From a checkpoint of a small transformer trained on Wikipedia.
Size: 11 layers, width 512, 8 heads of 64, MLP 2560 SwiGLU, 81.7M parameters.
Each number is 128 + 32 x the weight over its row's rms, rounded and kept within 0 to 255. Layers, rows and columns count from 0. The size above them is the row's rms in percent of the matrix's.

# layer 7 attention value, 512x512, rms 0.0905, rows 121-127, columns 384-511
size [ 85  82  84  81  85  83  92]
[[204 119 146 111 163  89 137 135 129 120  87 138 112 180 120  91 102  98  91 178 104 131 132 112 111 154 180 106 128 147  81 140 136 108  90 123 107 118  85 181 114 121 118 137  93 151 120 116 145 115 180 136 125 164 129 175 107 155 118 115  83 174 150 142 137 117 169 152 131  73  98 184 107 151  81 131  99 106 149 166 124 116  78 137 141  83  93 120 176 159 103 144 111 159 142 116  70 119 195  75 150 154 145 123  57 149 127 175 136 168 109 130 142 144 198 142 185 138 131  76 109 175 159 103 166 116 175  92]
 [152 122 115 129 153 108 173 186 121 116  91 167 174 135 104 131 106 108 158 164 118 110 161  76  78 111 131 156 184 166 175 117 106 122 186 114 126 137 137 180 138 109 151 113 127 114 171 130 175 151 124 119 110 199 120 101 130 128 220 116  59  61 133 140 137 156 147 148 181  68 112 169 158 157 151  74  95  76 102 116  94 137 132 100 106  81 117 131 173 104 103  45 116 145 109 184 114 147 101 140 157  69 161 146  99 123 149 135  86 124 167 131 164 148 125 161 105 168 208  97 108 130 125 182  86 133  90 104]
 [106 136 188 165 101 140 114 132 133 137 142  80  97  87 105 117 151 150 113  86 116 146 193 152 187 179 136 122 147 188  81 137  68  70 118 110 115 150 174 164 114 135 172 120 118 220 137  94 169 105 129 125  82 139 115 138  97 153 119 136  94 168  77  69 135 113 143 108 150 149 147 108 159 155  93 181 120 164 159 150 130 124 123 105 239 128 140 132  68 106 114 117 137 107 143 137  91  89 100 120 108 125 174 130 131 169 143 128 157 122  87 164 183 117  85 129 125 109 159 118 106  99 162 140  91 135 135  96]
 [ 49 143 165 123 107 110 144 138 108 122 123 103 141 158 107 133 150 137 121 135  73 102  74 113  67  61 145 104 107 122 184  90  89 101 179 114  94 145 133 146 146 148 118 143 101 113 172 102 165 109 126 114 145  91 195 116 146  90 111 118 126 154 108 160 123  96 175 194 134 125  62 139 122 203 100 149 177 105 138 104 145  87  95 171 134 125 157 176 131 115 184  85 144 104 133 158 142 139  96 119 137  95  84 121 187  96 115 157 154 134 130 113 206 177 157 165 163 141  88 113 143 101 114 119 119  81  97 176]
 [129  95  77 136 146 200 118 150 114 133 135 174 107 163 133 163 138  60  72 116 138 129 165 101  81 135 133 103 122 117 102 171  95 150 134 107 122 121  55 155 119 140 181 151 147  92 136 102  99 120 120  90 102 107 117  96 161 167 114 160 155 135  98 113 138 156 120 142 189  84 143 105 117  99 126  89 137 122  51  75 144 131 168 157  90 118 126 138 106 169 139 115  83 131 149 149 173 136 108  96 122 128 200 115  90  95 209 104 140 137 116 123 124  90  95 148 108 128 181 121  99 136 145 169 136 110 115 156]
 [148  96  98  94 100  83 180  83 104 147 144  94 161 145 143  82 136 109 169 100  91 149 126 126  98 114 164  60 129 136 161 127 150 187 128 150 103 107  59 100 163  92 124 129 120 104  96 137 116 139  91 118 105  97  95 169  97 136 133 138 154  76 137 175 172 139 122 102 180 139 131 190 162 151 165  62 122  87 127  87 122 164 122 113 128 109 122 138 129 172 158 107 137 139  87 137 125 179 149 127  91 190 168 107  99 102 152 151 131 175 105  96 196 176 105 169 102  77 128 157 193 115 112  97  96 106 150 101]
 [136  89 210 121 163 100 184 164 123  92 141 119 150 143  55 167 142 138 100 124 132 100  92 145 138  61 142  92 114  89 102 140  55 113 141 111 143 146 164 171 139 139 107 146  92 113 134 116 110  95 124 121  79 141 116 150 162 135 101 117 121 122 121  89 119 105 158  95  78  95  66 153 128 157  47 103 121 140 185 122 136 123 116 165 134 160 141  84 160 107  50 147 104 126 173 161 134 110 148 121  73 112  56 169 117 131 189 172 125 138 146 145 167 117  91 123 100 114 117 159 117 151 128 113 110 138 127 145]]
# layer 7 attention output (transposed), 512x512, rms 0.0817, rows 121-127, columns 384-511
size [ 84  79  84  78  82  86  89]
[[ 44 165 190 153  47 154 156  96 120  41  91  89 176 129  98  64 111 113 178  96 158 106 131 170 127 134 114  88 109 124 121 179 127 116 128 109  87  83 144 120 110 117 139 167 118 172 111 174  82 126 150 128 143 132 151 139 151  75  82 136  94 133  89 172 113  79 195 156 137 115  89 134 114 154 124 148 100 180  83 116 119 133 174 202 156 118 151  43 159 112 125 189 179 138 136 127 185 160 129 121 122 113  86 103 148 158 143 121 137  78 139  72  82 164 127  99 149 163 104 105 135 112 148  98 175 128 181  87]
 [152 123 114 119 101 134 147  94 113 171 114 147 159 134 162 127 114 104 143 162 132 157 154 105 101  83  78 136 153 122 125 142 138 130 120  79 192 104 139 130 110 163 133 117 112 132 114 130 130  97  54  68  93 157  91 142 146  95 132 216 153 150 106  55  98 170 165 164 201 138 123 134 145  90 155 114 136 105  74 142 115 112 147  51 130 171 141 171 159 143 123  89 152 112 104 188 144 111 102 134 152 105  97 137  95 131 156 131 126 134 145 112 129 126 108 158 183 126 108 161 138  49 137 157 162 154 129 104]
 [114 122 191 183 102 101 114 157 144  90 110 132 158  69 119  89  97 172  47 108 108 174  89 177 102 164 139  91 136 130  95 155 161 195  97 114 145 112 121 163  88 211  92 117 149 148 173 149 140 133 106 105 108  74 104 127 162 132 147 127 189 131  77 130 145 161 179 202 130 152 183  97 170 110 132 133  99 165 203 126  43 172 186 162 103  78  84 147  96 139 134  95 127 111 144 171  74 114 140 130  83 112  90 186 107 106 116  72 123 139  88 120 171 131 151 134 170 165 113  93 130 156 133 172 125  93 139 178]
 [141 202 151 146 112 151  85 168 101 143 135 154 103 147 128 110 115  99  96 123 137 158 109 125 142 120 139 186 114 113 134 172 139 126  84 142 140 136 144 153  93 126 138 148  95  62  88 136 136  91  94 190 106 129 116 136 127  91 101  96 109 112 130 137  77 133 134 153 165  83 130 189 121 220 121 164 163 121 116  98  95 129  24 129 148 143 210 191 118  94 144 145  58  73 120 121 169 101 162  83 124  83  81 150 125  88 112 118  70 140 158 102 179  87 148 197 102 149  91 147 149 107  79 121 157  97  88 126]
 [149 102 134  87 143 141 115  69 122 156 129 206 111 143 112 174 147 131  68 126 148 128 146 163 120 196 131 121  94 110 135 123 133 142 135 165 137 146 138 130 177 120  96 144 144 174 122 131  78 102  94  77 142 138 110  92 122 155 131 134 104 108 126 140 145 164  68 174 128  85 176 148 130 118 149 109 125 128 120 133 146 127 126  83 142 146 105  86 131 120  69  50 119  68  85 131 163 104  97 182 151 110 144 109 158 132 153 133  70 146 114  72 160 147 115 106 153  87 137 136 131 107 175 148 129 107 114  82]
 [132 104 133  91  58 155 132  93 116 102 146 182 109 127 122 110 106 141 156 141 146 141 183 147  99  69 149  78 213  86 145 133 132 176 169  88 173 132  92 129 158 118 118 113  65 160 149 129 122 107 160 126 146 106  99 110 151 178 105 146 116 106  37 113 154 129 138 105  44 141 129  58 140 205  84  91 145 140 109  72 157 107 142  94 182 129 110 172 111  92 103  44 113 156 151  94 140 152 130 120 169 132 202 131 139 120  77 140 138 184 154 146 111 155 106  97 102 128 136  88 137 103 173 137 135 126  91  46]
 [101  87 143 123  94  84 122 131 120 123  84 101 135 100 138 215 177 198 109  93 182 116 110 150 136 111 110 102  92 132 108 115 111 137 128  80 155 186 135 162 149 204  85 119  84 131 129 137 112 142 120  46  84 169 179 150 182 130 131  82 105 112 131 121 135 121 121 105 147  91 136 141 131 115  78 145 132 131 134 141 117 148 158 144 154 123  91 118 127 100 127 170  67 135 122 163 161 151 189 139 126 115 114 147  88 144  98 134 145 140 164 137 121 128 138 135  88  94 145 120 157  81 136 108 138 149 132 140]]
# layer 7 attention query, 512x512, rms 0.0636, rows 128-133, columns 384-511
size [ 80  91  90  94  90  93]
[[ 95 131 141 157 133  98 142  86 123 158 137 128 119  66 158 149 118 166 116  80 104 185 113 105  93 143 153  92 144  64 148  83 103  92 116 159 107  90 141 181 132 147 106 129  95 140 131 159 104 147 138  76  60 119  90 131 159 213  87  97 156 118 123 133 185 151 177 159 189 114 153 113 120 137 120 132 123  94 111  58 130 172 118 136 132 140 140 149 122 156 133 135  83 107  98 122  98  89 180 138 128 130 112 126 172 133 164 207 169 166 124 120 141 140 136  95 150 119 109 166 137 173 133  62 128  81 134 107]
 [141 157  65 209 141 138 110 128 138  90  74 155 134 170  77 163  53 144 143  88 116 147  86 182 153 166 130 118 122 132  95 150 152 124 128  72 149  55 131 124 163 115  86  87 202 121 183 163 121 131 144 124  95  66  39 132 166 161 133  94 164  88 155 131 154 182 209 126 159 113 142 147 136 150 131 130  80 116 102 164 114 133 101 137 132 113 187  84 116 152 110  80 124 115 140 138 139 105 142 129  92 132 101 108 121 113 127 161 126  84 148 118 156 157 121 152  90 104  60 171 134 114 134  92 135  70 143 187]
 [113 135 174 150 136  99 159  73 119 122  97 144  74 152 124 138 194 101 140 111 157 143 149  70 109 105 124 113 159 118 117 133 169 100 111 129 203  84 120 109 170 185  98  68 146 167 141 158  52 156 149 158 102 109  93 109 199 147  95 140 165  47 105  91 166 170 147 114 105  81  48 127 130 130 150 165  77 115 165  74 172 130 115  98 131 125 158 124 146 143 154 115 105 126 151 127 118 116 134  98  61 109 181 103 102 170 156 142 120 146 126 160 102  95 178  95 113 140 129 176 139 182 113 121 110 114 113 142]
 [140 174 142 166 161 143  98 119 125 110  96 131 119 178 111 165 130 123 131  67 153 134 141 145  90 109 162 109 202 104  92 116 175 115 126  46 185  75  95 127 172 150  98  72 122 133 158 177  93 190 138 135  91  93  85 140 155  97 115 125 187  78 114  75 152 130 126 104  71  53  40  92 117 155 182 122  93 113 159  87 157  90 117 131 127 113 122 112 122 152 140 133  75  87 155 129 164  71 148  81  93 158 119 113 104 155 127 163 130 138 108 106 119 112 164 113 126 121 138 142 167 143 135  94 110  88 134 145]
 [100 123  92 141 142  88 162 123  87  86 145 137 189 134 151 135 133 103 139 105 155  52  98 164 150 129 145 120 165 171 104 144 150 161 152 174  44 155  76 122 133  85 114 149  94  85 128 159 152 100 144 139 149  76  51 120  99 117 106  87 171 102 149 111 135 107 167 172 167  65  45  86 200 113 135 192  99 162  97 158  61 174 158 106 103 156 118 128 187 170  72 162  90 210 111 107 108  57 148 106 168 147 153  79 111 163 147 144 169  77 163 168 113 182  59 166 154  88 131 130 167 138  87 111  81 150 171 207]
 [134 120  87 145 119 111  99 150 141  70 115 123 151  93 136 157  52  85 101  93 124 131 110  93 132 164 167 194 118 150 129 161 127 148 126 122  65 206 165 120 124 114 157 184 124  92 111 122 102  98 145 145 140 132 162 188  95 106 171 129  75 145 107 125  90 124 143 232  98 139 120 185 149 143 149 106 147 169 129 146 100 191  85 135 119 124  70 127 149 130 128 156 131 152 118 116 112 150 140 140 213 145  88  67 120 141 114  95 155 139 108 167 134 165 113 122 126 141 121 121 178  96 106 145 101 165 101 146]]
# layer 7 attention key, 512x512, rms 0.0651, rows 128-132, columns 384-511
size [ 71  71  84  75  94]
[[160 160 191 179 115 119 115 139 105 140 119 204 188 109 104 131 122 154 123 111 145  94 159 165 143  97 222  95 152 130  98  84 170 118  75 124 159 138 142 125 164  96 165 147 138  87 165 143  98 114 172 102 125  85 130 129 106 146  77 124 116 103  94 119 114 135  93 138  88 125 130 141 115 108 141 146 165 139 111 232  90 111  74  92  97  84 133  90 169 124 113 102 136 127 143 107 131 133 141 114 115 164 158 120 114 196 180 124 161 152 135 145 123 109  99  82 144 129 108  96 125  97 102 129 142 135 124  94]
 [101 115  84 128 106 106 129 120 115  71 108 108  95 117 171 133 164 102 128 148 128 108 112  77 140 156  67 159 114  91 166 199 124 167 106 100 138 111  64 133 125 130  67 181 109 117 137 157 139 102 136 104 159 174 137 153 126  98 112 126  97  91 141  74  49 113 101 111  98 116 126 137 166 192 124 133 146 100 115 141 148  90 140  72 129 190 147 131  53 109 120  91 179 125 126 146 147 110 132 151 106 146 118 186 163  78 109 113  93 104  78 120  68 125 121 203  90 108 146 134 135 155 167 115 136 125 135 161]
 [136 130  96 118 116  86 107 190 128  97 104  97 165 137 119 173 136 110 119 128 148  84 139  85 151 140 103 116 138 139 180 189 149 151 117 119 129 143  84  92 129 103 132 165 132 114 137 155 137 119 170 168 163 123 100 167 131 138  48  89 106 128 134 100  85  83 111  93  74 137 119 134  92 144 169 114 175 159  98 121 174 101 123  92 132 157 126 156  70 119  79  99 149 115 155 130 177  99 141 102 138 185 114 157 115 107 125 129  85 111 120 190 113 194 105 141 128 105  99  91 154 104 158  73 103 138 128 148]
 [144 119  66 135 137 100  84 171 133  57 144 126 116 155 145 139 159  78 106 168 116 127  91 123 171 195 110 129 124 173 160 190 102 162 132 131 134 107 137 131 113 103  71 185 124 158 162 194 103 111 131 138 113 131 105 179 200 140  51 118  99 106 134 141  66 127 179 105  75  73 134 156  64 149 148 126 156  77 138 143 170 117 140  93 140 172  65 159 102 100 101 126  97 103 123 130 155 101 140 111 122 172 122 138 157  94 108  83 109 126 114 173 132 184 110 185 171  96 127 133 121 143 123 140 135 173 121 168]
 [155 104 116 129 125 147 133  86  90 168 117 182 108 114 179  96 146 116  95 112 153  75  97 123 108 117 157  71 128 141 144  95 143 168 138 158 132 157 155 139 141 106 130 145 142 135 157 113 167 114 101  79 103 172 151 141 132 142 184 152  82 203 121 130 145 127 130 173 192  85 141  95 130 160  71 143 127 150 133 121 120 144 172 117 111 114 118 114 191 135 174 109 114 147  89 158  81 237 129 130 171 126 163 169 134 157 138 170 128 189 132  73 145 134 174 140 153 175 164 164 112 146 134 113 173 169 128  83]]